{
  "n_head": 2,
  "norm": "rmsnorm",
  "rope_base": 10000.0,
  "init_std_qkv": 0.0245,
  "lr": 0.00225,
  "beta1": 0.9,
  "decay_fraction": 0.83,
  "steps": 4818
}
Each number is 50 + 12 x the weight over the matrix's rms, rounded and kept within 0 to 99. Layers, rows and columns count from 0.

# q: layer 6 attention query, 256x256, rms 0.0704, rows 159-255, columns 0-31
# k: layer 6 attention key, 256x256, rms 0.0689, rows 159-255, columns 0-31
# v: layer 6 attention value, 256x256, rms 0.0773, rows 128-130, columns 0-31
# o: layer 6 attention output (transposed), 256x256, rms 0.0751, rows 128-130, columns 0-31
q159:55 54 67 59 47 59 59 62 39 54 62 50 48 66 54 56 46 52 52 39 52 48 55 45 50 47 45 51 44 47 50 57
k159:49 67 43 45 42 46 30 63 53 60 50 70 42 42 47 52 50 45 48 71 47 36 45 28 49 53 54 56 62 51 34 63
q160:49 44 49 52 58 66 36 48 43 56 54 41 42 56 48 54 44 34 31 47 33 43 51 50 53 45 48 54 63 49 43 64
k160:39 64 68 42 43 58 51 53 58 38 41 49 52 43 56 46 47 76 46 59 35 47 57 49 27 62 61 51 56 45 43 67
q161:31 60 47 62 44 42 51 63 39 52 57 82 38 69 49 44 43 38 37 27 43 53 47 29 46 51 35 33 39 73 38 48
k161:61 50 49 55 41 37 48 59 51 47 61 52 49 58 42 52 55 45 51 50 54 44 54 44 54 63 49 47 58 57 58 38
q162:22 30 53 60 57 35 58 42 49 37 53 58 56 63 57 47 22 31 52 60 55 41 41 59 53 39 60 45 46 49 49 60
k162:47 49 59 58 48 61 49 61 56 27 52 51 60 37 40 39 57 54 55 43 56 59 42 49 56 42 47 44 60 52 36 42
q163:43 39 56 41 50 57 39 56 47 59 43 55 47 50 69 58 55 45 73 57 46 55 39 46 38 66 71 49 34 58 45 34
k163:62 39 57 46 51 53 64 64 58 63 45 49 53 50 37 45 69 43 67 68 46 47 54 41 61 55 34 48 43 65 63 50
q164:62 58 60 46 55 51 51 60 70 30 53 54 32 53 45 66 56 60 66 34 49 38 46 62 64 61 43 48 53 35 66 62
k164:50 49 53 57 53 49 58 41 54 20 53 56 45 43 64 54 66 57 48 59 58 43 40 44 56 44 33 45 40 49 67 49
q165:37 40 46 59 34 51 43 45 24 57 50 72 52 58 36 57 45 40 42 31 31 60 52 32 44 61 21 41 64 62 50 30
k165:56 49 57 21 53 54 28 59 64 52 56 50 55 56 46 49 57 44 65 40 46 42 47 54 38 50 54 68 45 55 52 58
q166:66 52 62 50 48 72 36 52 46 53 63 58 44 51 63 50 45 47 56 60 59 45 57 47 51 50 65 54 39 44 56 48
k166:70 41 74 52 45 58 49 57 48 62 42 58 52 33 26 63 56 54 58 60 53 59 40 48 40 46 46 56 55 46 63 55
q167:44 50 50 53 61 54 60 47 46 37 70 36 44 63 36 42 36 40 60 77 53 51 54 57 45 39 51 50 43 45 49 50
k167:47 64 40 57 42 39 53 36 43 36 43 59 51 50 49 48 29 41 36 46 60 55 38 31 56 39 44 51 56 53 46 59
q168:44 42 54 53 22 61 69 41 45 47 39 35 40 37 35 47 43 42 49 57 44 52 51 53 55 54 57 58 56 53 49 54
k168:46 45 64 54 31 49 42 41 51 41 64 46 63 55 50 50 42 59 52 55 67 58 61 52 44 45 43 37 53 50 51 54
q169:51 53 17 59 40 56 63 55 41 57 35 45 50 53 44 45 46 45 50 43 33 43 44 53 39 42 44 46 53 57 39 43
k169:42 54 36 46 44 46 35 47 51 38 54 45 49 62 43 52 42 45 53 48 62 52 58 41 31 45 58 55 46 51 66 31
q170:50 37 41 42 45 50 46 51 45 42 64 35 52 40 33 53 76 51 52 47 56 49 50 46 36 61 67 54 44 42 40 62
k170:65 59 32 42 58 57 50 40 45 56 51 45 55 43 51 39 57 45 48 50 57 41 53 70 61 60 66 43 46 53 56 56
q171:63 42 52 63 32 50 40 45 69 52 50 53 49 55 42 56 43 42 59 44 65 34 65 61 35 33 53 51 48 51 41 53
k171:58 46 69 66 61 51 64 51 57 50 49 53 48 43 56 44 54 48 53 43 61 58 41 63 51 49 52 55 60 48 56 54
q172:30 60 43 43 51 48 47 56 61 35 45 45 62 43 53 53 44 55 49 55 39 54 45 44 61 53 42 46 66 39 48 42
k172:59 57 28 33 39 43 54 44 69 49 58 55 47 70 57 63 51 51 39 56 45 55 25 39 55 30 35 49 26 65 48 47
q173:47 67 56 49 46 40 47 44 66 39 56 61 32 54 65 57 41 46 58 50 55 47 58 45 56 40 58 46 61 50 41 75
k173:28 49 44 60 35 42 53 56 61 53 46 57 69 44 62 52 44 57 37 55 54 48 41 41 51 53 45 57 52 39 46 68
q174:61 46 47 49 50 70 58 50 54 56 60 50 45 31 48 59 48 47 42 37 57 47 53 48 63 45 59 48 30 49 38 57
k174:53 67 39 49 43 58 46 53 46 65 54 48 54 27 57 35 64 47 59 53 50 44 58 51 52 55 50 52 46 48 64 39
q175:54 59 45 35 61 50 38 43 68 50 59 31 41 38 53 43 58 54 52 54 54 50 45 51 50 45 75 61 40 25 46 38
k175:30 49 45 62 64 47 54 48 36 58 42 52 58 42 42 41 59 52 35 70 57 42 44 52 59 55 32 30 69 57 51 51
q176:50 34 65 44 44 53 35 59 51 38 53 48 47 51 61 43 22 61 66 57 66 49 40 55 55 43 56 51 49 61 47 46
k176:38 45 49 50 46 42 54 56 56 52 53 54 59 71 31 34 40 49 47 53 31 43 62 35 65 54 50 40 43 47 49 50
q177:32 46 55 47 56 46 43 39 63 40 43 52 41 41 34 46 42 47 47 54 46 60 45 44 49 35 58 54 57 41 72 55
k177:49 53 45 74 62 45 44 49 49 54 57 46 64 48 49 45 62 54 35 54 43 51 39 63 48 66 33 57 56 46 66 56
q178:45 44 45 52 48 50 50 38 52 40 60 60 45 38 27 65 66 56 54 52 76 55 51 39 33 57 61 51 52 37 52 46
k178:65 43 44 63 42 61 38 34 44 58 40 43 61 40 61 32 53 49 59 78 60 49 48 52 57 51 33 43 37 57 60 65
q179:55 54 74 44 47 48 28 64 52 50 48 49 50 54 54 68 62 43 47 52 76 41 53 65 53 74 58 51 49 54 57 61
k179:56 63 55 60 53 28 43 36 56 33 46 64 33 42 51 53 68 58 66 48 49 58 46 41 60 39 42 42 47 55 65 40
q180:43 69 56 51 48 38 47 50 58 49 54 48 53 49 52 50 61 66 58 53 54 40 59 46 44 19 37 56 40 44 57 42
k180:65 66 61 58 44 35 54 65 53 54 54 42 42 46 48 48 41 60 56 58 31 50 44 42 42 39 30 54 46 44 51 47
q181:43 35 48 42 59 39 44 44 60 59 52 56 64 54 73 53 43 64 56 54 51 62 40 46 61 69 60 50 56 53 57 37
k181:59 41 50 46 45 36 55 57 50 56 53 50 53 66 55 44 57 55 60 51 36 59 60 40 32 46 41 47 57 54 44 70
q182:57 42 46 32 52 44 59 46 59 40 33 48 41 55 37 60 57 50 58 49 51 43 61 38 59 49 49 50 51 71 46 47
k182:52 50 64 60 39 31 68 59 57 58 53 43 37 46 50 51 50 54 39 52 36 48 53 54 48 40 42 51 33 49 55 63
q183:42 54 52 46 54 50 59 49 71 30 29 50 35 50 53 42 50 39 66 51 43 56 42 55 58 57 38 45 43 45 56 57
k183:66 36 67 62 45 49 44 44 43 44 51 50 56 57 44 47 48 48 54 46 54 46 67 52 45 69 68 47 24 69 55 50
q184:52 15 39 38 35 47 40 54 60 52 50 41 56 51 33 49 42 31 55 58 35 48 53 44 51 49 52 46 48 57 44 65
k184:43 46 49 55 55 40 61 56 56 57 50 50 60 58 56 37 52 53 44 59 53 42 53 61 37 44 43 54 51 33 58 32
q185:42 32 48 46 39 63 53 56 66 58 52 36 52 41 42 48 61 50 39 65 55 40 52 34 36 51 65 60 44 55 20 53
k185:59 39 48 69 52 58 76 36 52 51 42 61 44 55 68 54 44 43 51 62 34 48 42 66 50 56 27 50 42 28 63 42
q186:55 53 57 50 37 53 42 50 59 59 59 59 57 31 69 64 66 42 62 43 74 45 46 53 38 55 55 52 36 46 61 65
k186:45 53 64 53 58 50 56 63 38 66 39 58 57 41 53 44 48 50 54 46 40 42 41 51 51 46 55 54 49 55 58 48
q187:40 60 51 55 48 34 53 57 53 52 53 32 33 46 45 51 49 47 54 50 64 53 52 41 39 64 50 46 40 55 62 50
k187:48 54 34 32 45 38 47 38 48 45 37 42 46 30 55 42 62 61 37 57 53 54 48 58 60 51 41 49 23 51 58 49
q188:52 48 48 57 41 44 42 47 44 61 28 62 57 55 59 46 26 55 64 57 41 44 60 54 54 40 59 47 67 57 50 45
k188:38 43 46 48 30 44 38 48 45 35 48 57 30 65 51 61 58 34 31 54 51 71 49 56 57 61 35 48 38 43 37 50
q189:64 52 38 45 55 42 58 65 40 33 58 59 50 44 53 53 44 52 38 58 66 37 50 53 60 46 53 48 41 47 44 49
k189:35 59 52 55 28 52 31 52 38 28 64 56 32 37 34 54 48 33 37 33 41 56 51 56 44 52 55 45 60 35 45 42
q190:58 56 36 45 47 54 47 42 44 57 37 39 62 60 38 51 27 58 44 52 49 45 52 64 47 53 59 47 64 56 39 52
k190:65 34 41 52 56 53 62 57 76 45 39 56 51 69 67 44 34 49 51 47 41 46 52 69 41 46 37 55 47 57 50 52
q191:38 22 57 59 71 32 56 66 48 44 62 58 63 64 59 41 45 43 49 54 39 34 50 45 37 59 50 50 47 53 68 49
k191:56 46 40 68 45 37 41 43 30 42 60 46 46 48 56 51 62 37 49 40 68 52 52 52 60 46 51 54 51 56 51 58
q192:59 56 59 34 62 57 55 50 39 44 45 30 43 28 59 54 54 59 54 60 51 46 42 44 45 44 33 56 67 31 53 59
k192:45 58 42 54 39 58 57 41 46 55 63 47 64 53 65 46 73 61 44 50 36 66 51 53 45 40 62 63 44 45 40 56
q193:47 39 34 37 51 44 59 39 50 48 53 38 59 55 44 48 70 56 42 51 46 42 37 71 53 43 56 52 39 67 55 45
k193:60 49 55 46 51 51 54 44 46 59 50 65 20 43 40 50 29 42 45 53 48 58 62 30 33 67 50 52 50 50 52 57
q194:35 63 48 46 53 59 38 57 53 41 54 28 55 47 37 52 62 48 59 47 54 47 49 64 62 47 53 55 62 39 51 33
k194:54 57 62 57 45 52 56 45 40 52 47 38 56 46 57 51 54 55 31 41 60 72 38 48 68 30 52 40 33 51 53 50
q195:45 45 38 60 47 48 51 46 45 35 67 51 60 73 51 56 60 54 40 46 60 67 49 58 73 64 68 42 36 35 37 32
k195:45 50 58 49 61 61 40 41 56 48 42 30 42 58 51 46 51 25 34 55 56 55 54 47 56 53 54 54 65 37 51 25
q196:28 32 36 37 56 56 41 40 51 51 43 44 60 60 61 43 61 56 52 52 57 45 41 60 40 46 46 63 52 59 47 39
k196:58 43 67 63 35 74 59 41 38 42 49 34 22 40 44 51 58 41 52 58 39 72 35 63 47 57 33 52 56 31 58 66
q197:52 44 40 63 48 68 46 50 69 36 51 36 53 64 48 65 48 50 44 52 53 37 40 63 63 48 42 51 55 38 57 73
k197:43 45 45 64 63 67 42 50 33 50 45 49 73 60 63 46 58 42 57 46 50 68 53 40 63 44 43 49 36 47 60 48
q198:65 51 51 77 46 46 40 49 58 43 55 62 56 18 40 51 51 54 60 52 50 53 47 52 48 52 27 40 49 55 42 56
k198:55 54 46 51 59 52 36 63 44 62 44 51 63 60 59 31 62 63 63 28 47 42 45 38 50 45 51 25 30 65 38 56
q199:52 50 60 41 48 70 35 66 53 54 40 67 46 26 67 57 59 44 56 43 65 44 60 50 53 38 38 63 46 49 48 67
k199:50 41 35 68 51 68 40 35 45 50 61 53 51 60 59 60 46 70 65 41 23 57 47 62 60 48 56 36 32 59 44 62
q200:42 39 35 41 52 57 39 30 47 39 46 44 49 53 58 52 44 57 61 66 48 43 37 64 50 51 43 57 57 49 49 56
k200:49 40 54 68 59 60 58 51 48 55 44 45 60 53 59 50 56 46 44 53 47 67 61 69 59 43 41 63 42 57 44 63
q201:69 44 50 69 36 42 54 62 56 59 52 36 44 52 34 57 48 47 41 43 50 41 56 43 63 50 62 43 55 46 44 48
k201:49 48 49 34 37 49 44 61 73 56 64 53 60 41 51 60 37 52 52 54 48 40 62 40 51 48 58 36 62 54 35 43
q202:75 37 56 58 66 33 48 40 54 31 49 49 40 55 66 38 49 53 49 55 69 49 78 53 73 53 53 48 46 40 70 48
k202:58 51 43 43 47 38 59 55 54 40 54 43 43 37 38 74 51 48 49 56 51 59 49 48 58 56 70 61 80 53 59 44
q203:57 38 55 61 58 60 50 48 28 50 50 59 50 27 36 39 45 51 47 45 44 57 53 55 54 57 41 41 53 47 47 53
k203:47 47 50 53 61 57 47 50 52 61 50 45 76 56 52 33 68 56 56 46 63 55 47 67 66 72 53 53 39 44 43 59
q204:61 57 64 57 53 66 72 56 52 44 47 41 53 70 27 65 39 53 36 31 66 42 60 41 56 62 43 44 23 47 52 52
k204:42 61 29 44 71 40 49 44 60 42 48 29 73 34 65 40 65 48 75 67 52 48 58 62 50 59 68 42 49 54 65 28
q205:29 57 42 47 38 34 48 38 48 37 32 22 45 58 59 36 43 65 52 54 55 46 46 57 51 45 61 44 62 41 61 40
k205:43 38 52 63 61 44 20 55 40 52 46 40 44 50 59 60 64 55 44 59 75 50 49 61 70 45 58 54 41 54 68 41
q206:40 62 63 35 61 49 51 28 31 65 46 44 40 37 50 46 74 54 40 46 44 74 50 38 53 65 67 43 46 46 53 48
k206:43 48 47 45 54 39 55 57 56 42 48 39 61 47 79 35 51 78 44 49 59 46 47 45 48 51 41 40 22 55 71 52
q207:60 39 38 46 54 57 51 49 58 51 51 58 52 46 52 53 72 41 42 67 55 45 40 60 46 38 36 53 54 56 68 67
k207:57 38 55 57 48 59 73 60 52 40 40 53 31 65 45 47 36 65 50 58 27 42 53 56 27 28 63 60 32 52 46 58
q208:41 48 54 34 55 50 60 56 39 55 35 55 56 79 65 55 61 62 57 63 52 39 50 49 48 40 59 46 55 43 59 53
k208:41 69 38 65 52 54 46 55 34 40 39 47 55 56 37 48 47 56 28 54 42 55 49 59 56 35 35 53 51 39 50 53
q209:40 72 38 56 58 41 51 51 64 64 33 52 59 66 61 37 43 53 61 55 44 42 41 62 60 41 55 63 64 51 60 41
k209:53 36 49 67 65 61 66 52 53 36 48 49 55 52 77 48 55 50 58 36 44 73 49 52 74 43 41 60 62 53 53 60
q210:38 62 34 62 68 48 36 56 63 48 57 62 54 47 58 53 62 62 49 45 40 59 55 55 64 51 36 45 48 49 49 55
k210:44 51 41 57 65 48 49 46 38 56 47 42 46 48 66 45 52 49 49 49 52 42 40 38 70 52 46 62 55 47 59 37
q211:73 50 58 66 61 37 51 44 45 54 82 50 43 48 49 58 22 51 54 50 53 44 52 51 55 69 32 43 37 55 79 39
k211:45 52 51 45 31 48 48 62 51 59 52 53 62 49 48 59 33 39 80 54 58 59 42 40 41 47 67 46 50 56 71 24
q212:67 58 48 47 44 46 57 46 66 49 38 52 44 51 42 34 57 59 55 47 42 45 54 51 55 39 38 61 40 49 50 41
k212:49 44 50 73 41 60 36 54 64 47 59 71 41 54 48 66 53 56 58 41 51 47 55 55 38 40 38 58 40 53 53 42
q213:48 47 46 49 52 33 50 39 34 33 59 44 55 77 43 69 35 50 76 52 69 51 48 55 50 55 48 55 54 54 47 46
k213:40 40 47 62 46 60 34 53 61 46 42 54 34 50 51 60 48 53 42 68 37 58 48 52 47 40 40 52 59 54 71 59
q214:59 62 59 56 55 51 52 51 61 48 73 43 49 61 65 52 51 52 45 47 72 42 52 59 53 34 59 49 47 51 78 40
k214:31 48 37 37 46 35 64 59 35 37 43 48 37 40 24 36 39 36 47 49 25 51 49 35 40 43 48 49 79 47 29 33
q215:65 44 51 54 49 65 68 52 47 45 58 53 55 50 53 55 51 51 45 54 58 52 50 52 52 42 46 51 33 46 38 62
k215:71 60 64 38 42 44 46 53 41 55 47 62 47 38 47 47 22 43 60 35 55 34 46 37 37 59 50 48 68 48 26 35
q216:61 38 72 46 34 42 48 33 66 64 46 40 57 56 49 66 51 63 49 52 52 36 48 33 49 67 77 64 29 54 55 35
k216:63 34 35 48 67 51 43 54 55 59 35 35 46 62 48 41 45 55 40 54 52 35 57 44 57 61 43 41 55 51 66 44
q217:45 59 46 65 53 44 49 40 68 61 62 59 65 54 66 42 57 79 53 48 73 51 63 42 55 53 47 48 48 31 63 32
k217:55 29 39 48 53 61 43 69 42 55 46 53 59 49 67 63 56 28 55 53 51 75 44 55 66 59 57 44 39 52 42 37
q218:45 35 58 50 56 59 46 72 27 47 59 60 52 50 54 54 50 25 45 41 33 56 46 65 64 53 55 50 47 62 41 68
k218:54 63 55 39 56 59 57 51 55 49 58 63 58 38 36 45 67 62 60 29 48 29 57 33 58 50 40 55 65 48 53 47
q219:40 24 55 52 41 47 48 53 40 50 56 54 70 38 65 46 50 31 47 59 52 44 47 48 57 56 54 50 58 36 42 50
k219:69 63 58 52 44 45 78 46 59 46 61 42 47 46 28 62 49 58 34 32 55 56 49 46 27 42 40 51 62 27 47 64
q220:62 41 47 61 48 46 46 42 46 53 64 64 39 23 45 57 52 36 63 34 55 46 46 42 54 43 33 55 65 40 37 45
k220:21 60 56 46 43 46 38 44 48 52 51 55 35 45 43 39 48 46 71 51 54 51 27 37 51 51 73 53 50 64 61 42
q221:43 46 52 50 40 52 43 25 35 36 55 35 55 32 50 43 45 34 54 41 54 53 48 54 43 60 43 49 25 59 37 50
k221:35 64 55 41 46 54 23 68 39 51 44 38 56 37 24 57 50 46 51 37 65 46 53 42 72 55 65 45 42 45 58 39
q222:27 75 70 66 43 22 40 54 38 61 67 88 33 52 38 57 31 38 28 15 25 57 46 07 33 58 53 10 44 73 35 40
k222:51 45 43 42 45 37 47 44 45 50 52 48 56 53 43 52 51 54 53 51 54 41 49 48 48 53 59 34 53 56 56 51
q223:38 47 45 69 34 49 70 59 43 56 46 61 50 43 54 42 46 27 25 43 41 55 38 42 51 55 41 55 32 52 51 51
k223:66 47 51 56 56 48 52 53 44 55 62 44 58 48 54 55 48 54 53 53 54 52 64 43 48 59 50 48 44 49 66 44
q224:55 46 44 48 57 38 53 53 75 54 45 49 46 52 45 31 39 43 37 67 60 38 51 38 43 42 52 60 37 46 58 64
k224:41 38 50 74 59 37 48 59 55 49 66 42 53 53 62 62 47 56 42 56 46 53 37 49 47 53 61 54 41 54 61 44
q225:48 61 46 48 54 45 55 60 48 52 44 64 47 70 46 56 63 47 50 42 50 54 46 54 51 39 41 46 54 49 40 43
k225:39 26 23 62 57 60 50 50 55 29 45 30 48 60 66 36 64 45 38 41 53 70 45 70 62 43 33 83 46 39 64 39
q226:58 73 52 40 49 59 53 53 52 53 65 46 49 45 46 57 59 53 53 52 45 38 44 47 44 42 49 57 54 40 35 49
k226:45 46 49 61 45 57 40 35 50 52 46 45 48 63 56 53 66 34 53 46 57 52 47 54 52 46 35 45 42 53 55 47
q227:59 62 58 39 56 60 33 63 62 62 35 43 37 47 61 54 57 67 61 59 59 31 44 51 49 41 60 55 47 51 53 54
k227:30 49 52 47 53 40 62 57 61 58 45 46 48 53 34 38 37 54 21 44 49 43 44 58 46 41 50 48 64 36 34 43
q228:49 36 69 49 40 50 37 55 48 60 41 39 52 47 41 53 58 53 45 54 69 58 59 38 53 62 57 49 36 54 56 53
k228:57 71 49 48 62 37 61 51 43 52 52 45 49 39 37 36 38 51 44 49 61 45 64 50 52 45 64 47 49 40 48 55
q229:55 41 57 37 43 54 57 52 58 39 50 47 53 30 48 49 71 32 69 62 50 45 49 50 44 57 68 57 44 32 52 47
k229:56 59 50 43 50 36 44 66 51 35 52 46 57 35 47 46 49 44 35 43 57 44 53 42 54 45 66 50 42 34 38 67
q230:32 65 42 44 52 45 59 43 50 48 32 49 55 49 40 64 83 39 43 45 44 52 52 51 35 63 55 53 53 53 56 49
k230:41 46 43 48 51 39 48 45 63 46 50 58 40 47 63 67 43 55 42 55 57 57 36 51 45 58 52 55 55 50 48 53
q231:38 71 53 52 52 51 40 51 49 44 52 35 50 48 44 55 71 43 54 39 51 58 50 47 49 59 60 54 57 43 47 39
k231:47 40 47 39 36 57 44 51 49 49 47 65 57 52 57 51 39 46 54 48 64 43 46 50 61 42 45 47 45 63 44 59
q232:43 58 44 52 53 34 40 33 45 46 44 64 45 44 35 41 41 30 46 49 58 58 55 54 53 61 49 49 68 53 46 48
k232:41 32 69 45 32 54 38 40 31 52 54 53 61 34 64 42 56 51 56 50 62 68 56 66 52 44 55 39 59 62 44 52
q233:56 66 59 75 56 53 61 46 52 44 51 56 43 60 46 34 53 49 34 47 51 55 48 55 61 54 47 52 62 55 49 52
k233:72 26 50 55 48 57 48 39 55 55 51 53 51 60 69 38 45 66 60 54 62 40 59 48 51 56 54 58 37 68 41 47
q234:46 32 52 33 42 53 55 58 50 48 37 48 41 63 57 63 48 38 54 58 66 65 44 49 62 39 33 46 52 49 39 47
k234:61 64 37 51 41 31 77 57 53 42 68 51 42 57 51 60 44 56 41 51 52 37 52 47 45 52 43 52 50 46 51 59
q235:47 28 56 51 48 64 64 52 34 39 51 50 66 42 52 49 39 49 54 52 34 40 67 41 52 56 51 53 59 41 47 48
k235:52 55 53 47 46 65 44 54 49 56 57 52 44 57 47 70 58 31 53 46 68 57 27 55 59 50 50 51 52 41 48 60
q236:49 54 40 48 36 66 51 60 41 29 54 55 53 69 53 49 45 47 41 48 54 47 43 50 59 47 49 45 39 55 36 50
k236:43 51 45 48 41 58 28 52 67 62 61 68 44 57 35 60 55 45 37 47 47 42 60 33 39 62 52 58 64 43 47 44
q237:53 52 46 42 49 57 29 47 41 68 40 54 55 35 29 51 58 55 65 43 27 44 47 53 65 41 65 50 53 54 62 39
k237:54 45 52 42 45 55 50 52 55 70 44 57 39 68 42 48 49 52 56 53 47 51 56 57 32 54 34 42 47 52 40 59
q238:35 58 45 58 48 49 56 43 72 37 56 49 60 51 65 54 47 47 55 53 56 45 51 58 47 64 50 49 57 49 49 51
k238:54 37 62 54 55 50 63 36 58 51 46 57 39 60 41 59 54 39 47 40 52 50 32 51 63 34 52 50 50 53 35 44
q239:43 45 44 33 66 52 44 50 32 45 41 43 47 41 50 44 30 47 58 67 37 47 58 45 50 49 51 55 41 63 43 47
k239:47 65 60 44 52 34 51 50 48 53 62 41 56 53 37 39 50 60 39 62 52 48 68 32 40 43 51 39 63 40 66 49
q240:44 49 57 51 55 46 60 47 34 52 38 41 49 52 40 44 55 44 27 46 27 37 42 44 36 52 62 55 62 53 46 41
k240:54 42 50 39 56 60 40 61 56 59 39 50 49 58 56 66 46 58 41 34 66 61 52 55 59 67 42 47 47 64 57 70
q241:46 44 39 67 43 53 55 33 14 48 41 70 58 61 49 40 32 60 39 38 28 61 39 34 50 62 34 28 57 63 37 32
k241:41 32 44 29 52 59 42 60 69 58 67 37 53 54 53 51 44 39 58 40 62 50 53 50 58 44 64 64 43 46 54 62
q242:53 57 33 37 54 48 50 47 69 57 55 37 54 41 61 50 55 41 63 59 32 52 43 52 45 34 58 45 43 60 50 42
k242:57 40 49 37 55 63 40 50 64 60 37 50 45 41 51 43 56 46 40 42 41 51 53 52 43 40 45 51 58 42 44 53
q243:41 44 27 58 49 50 42 46 38 52 54 53 56 45 59 45 44 58 62 56 25 43 52 52 39 50 60 48 55 60 46 37
k243:33 39 48 22 43 52 48 50 52 51 40 45 61 57 56 41 53 44 51 31 48 55 38 47 49 49 57 55 47 61 37 50
q244:46 53 43 51 46 36 54 52 53 55 56 46 54 58 49 59 57 64 41 51 63 46 58 57 55 38 43 50 42 59 44 42
k244:54 51 48 71 66 52 53 35 53 45 59 50 52 46 41 48 54 59 64 40 31 63 50 42 59 34 57 51 59 45 44 38
q245:44 36 49 60 52 57 48 47 54 43 24 52 60 64 57 42 46 66 55 44 37 60 47 51 55 60 48 49 43 48 53 26
k245:54 40 45 48 57 40 53 72 60 49 52 48 50 51 51 54 52 46 40 38 49 41 60 36 54 68 36 52 54 44 33 51
q246:70 65 42 51 50 47 49 60 59 38 67 42 40 43 51 42 58 51 58 51 50 49 49 51 44 44 36 47 56 27 53 47
k246:45 47 50 50 57 38 45 33 63 46 53 58 55 56 60 45 53 41 64 59 57 40 56 30 42 58 60 42 40 51 29 50
q247:42 49 52 36 74 42 58 45 44 38 49 71 59 56 55 45 38 60 51 48 68 55 73 57 55 44 39 46 50 66 47 65
k247:39 63 48 56 53 38 48 58 50 63 61 47 40 71 48 52 60 43 49 39 37 60 39 35 50 63 52 61 62 59 41 68
q248:42 53 44 41 43 55 47 44 59 47 57 57 50 42 57 48 48 51 59 49 42 51 50 47 49 49 38 45 38 50 52 32
k248:46 43 53 59 49 45 48 49 43 58 44 48 50 39 27 52 56 59 61 49 42 39 45 69 60 40 44 44 32 41 45 57
q249:65 65 18 41 62 59 43 53 40 53 67 43 54 59 57 45 32 71 54 46 53 38 45 46 48 69 54 49 58 44 56 41
k249:44 56 41 59 63 56 34 51 64 54 47 66 54 50 54 52 63 26 53 44 46 55 44 50 58 37 55 55 53 57 49 44
q250:25 53 37 54 32 47 45 41 54 47 43 56 42 48 48 56 54 35 58 56 50 48 47 62 52 49 75 61 51 74 59 35
k250:70 51 55 53 40 45 50 40 40 44 32 43 53 35 57 41 33 71 48 34 50 45 47 54 68 51 49 52 48 26 56 36
q251:74 58 36 32 52 56 56 48 61 55 58 28 55 55 44 55 38 62 37 50 52 46 50 36 63 47 62 47 52 49 44 41
k251:46 28 50 51 48 42 45 45 59 50 39 53 57 68 50 56 63 42 50 71 56 56 54 55 42 49 25 55 66 51 57 52
q252:38 49 61 46 37 45 48 55 55 52 43 52 51 49 43 49 51 42 38 62 37 54 37 43 37 65 69 62 44 59 65 41
k252:53 42 39 36 54 47 65 50 39 32 54 45 62 43 52 44 48 48 55 52 46 46 52 45 65 56 37 50 56 57 66 53
q253:38 31 51 38 57 56 47 56 48 59 34 41 52 54 35 69 47 49 58 60 45 43 39 37 41 65 63 60 48 53 55 42
k253:63 52 59 49 57 38 70 16 44 28 41 39 60 45 32 41 64 44 43 69 57 65 63 62 50 53 49 40 58 43 51 55
q254:74 53 47 54 63 49 65 70 48 49 36 55 60 54 43 68 47 64 48 43 51 43 54 71 42 45 34 45 46 55 41 76
k254:42 52 60 47 50 70 65 55 63 54 51 41 43 62 48 57 49 46 42 47 64 53 60 51 48 37 56 52 48 47 36 50
q255:39 46 60 48 46 44 31 56 63 51 56 54 50 35 45 54 59 34 61 56 60 48 62 42 47 63 50 55 58 22 67 49
k255:66 51 61 68 34 45 49 40 22 54 47 48 56 42 52 57 58 60 73 49 59 43 46 66 35 50 56 46 46 38 46 53
v128:51 49 48 30 80 32 30 45 57 46 46 60 43 60 46 44 53 37 45 43 57 53 45 43 65 55 43 46 61 58 45 61
o128:56 51 37 53 49 48 59 63 56 56 48 58 46 56 53 26 55 42 55 64 50 44 63 52 44 50 72 52 47 49 44 36
v129:52 32 46 43 49 56 35 40 56 36 63 44 51 46 38 47 52 46 74 53 42 48 44 50 52 59 38 55 53 59 42 42
o129:47 63 60 26 48 48 52 61 52 53 57 38 55 50 49 61 42 46 43 50 55 49 39 48 68 48 43 74 55 51 50 43
v130:39 55 40 51 46 58 51 54 42 58 69 43 53 42 34 50 63 47 48 52 47 47 40 65 56 56 50 47 42 53 61 61
o130:24 35 49 53 62 64 39 35 52 46 56 42 66 56 46 50 50 49 48 53 63 37 44 50 52 40 43 25 53 55 49 61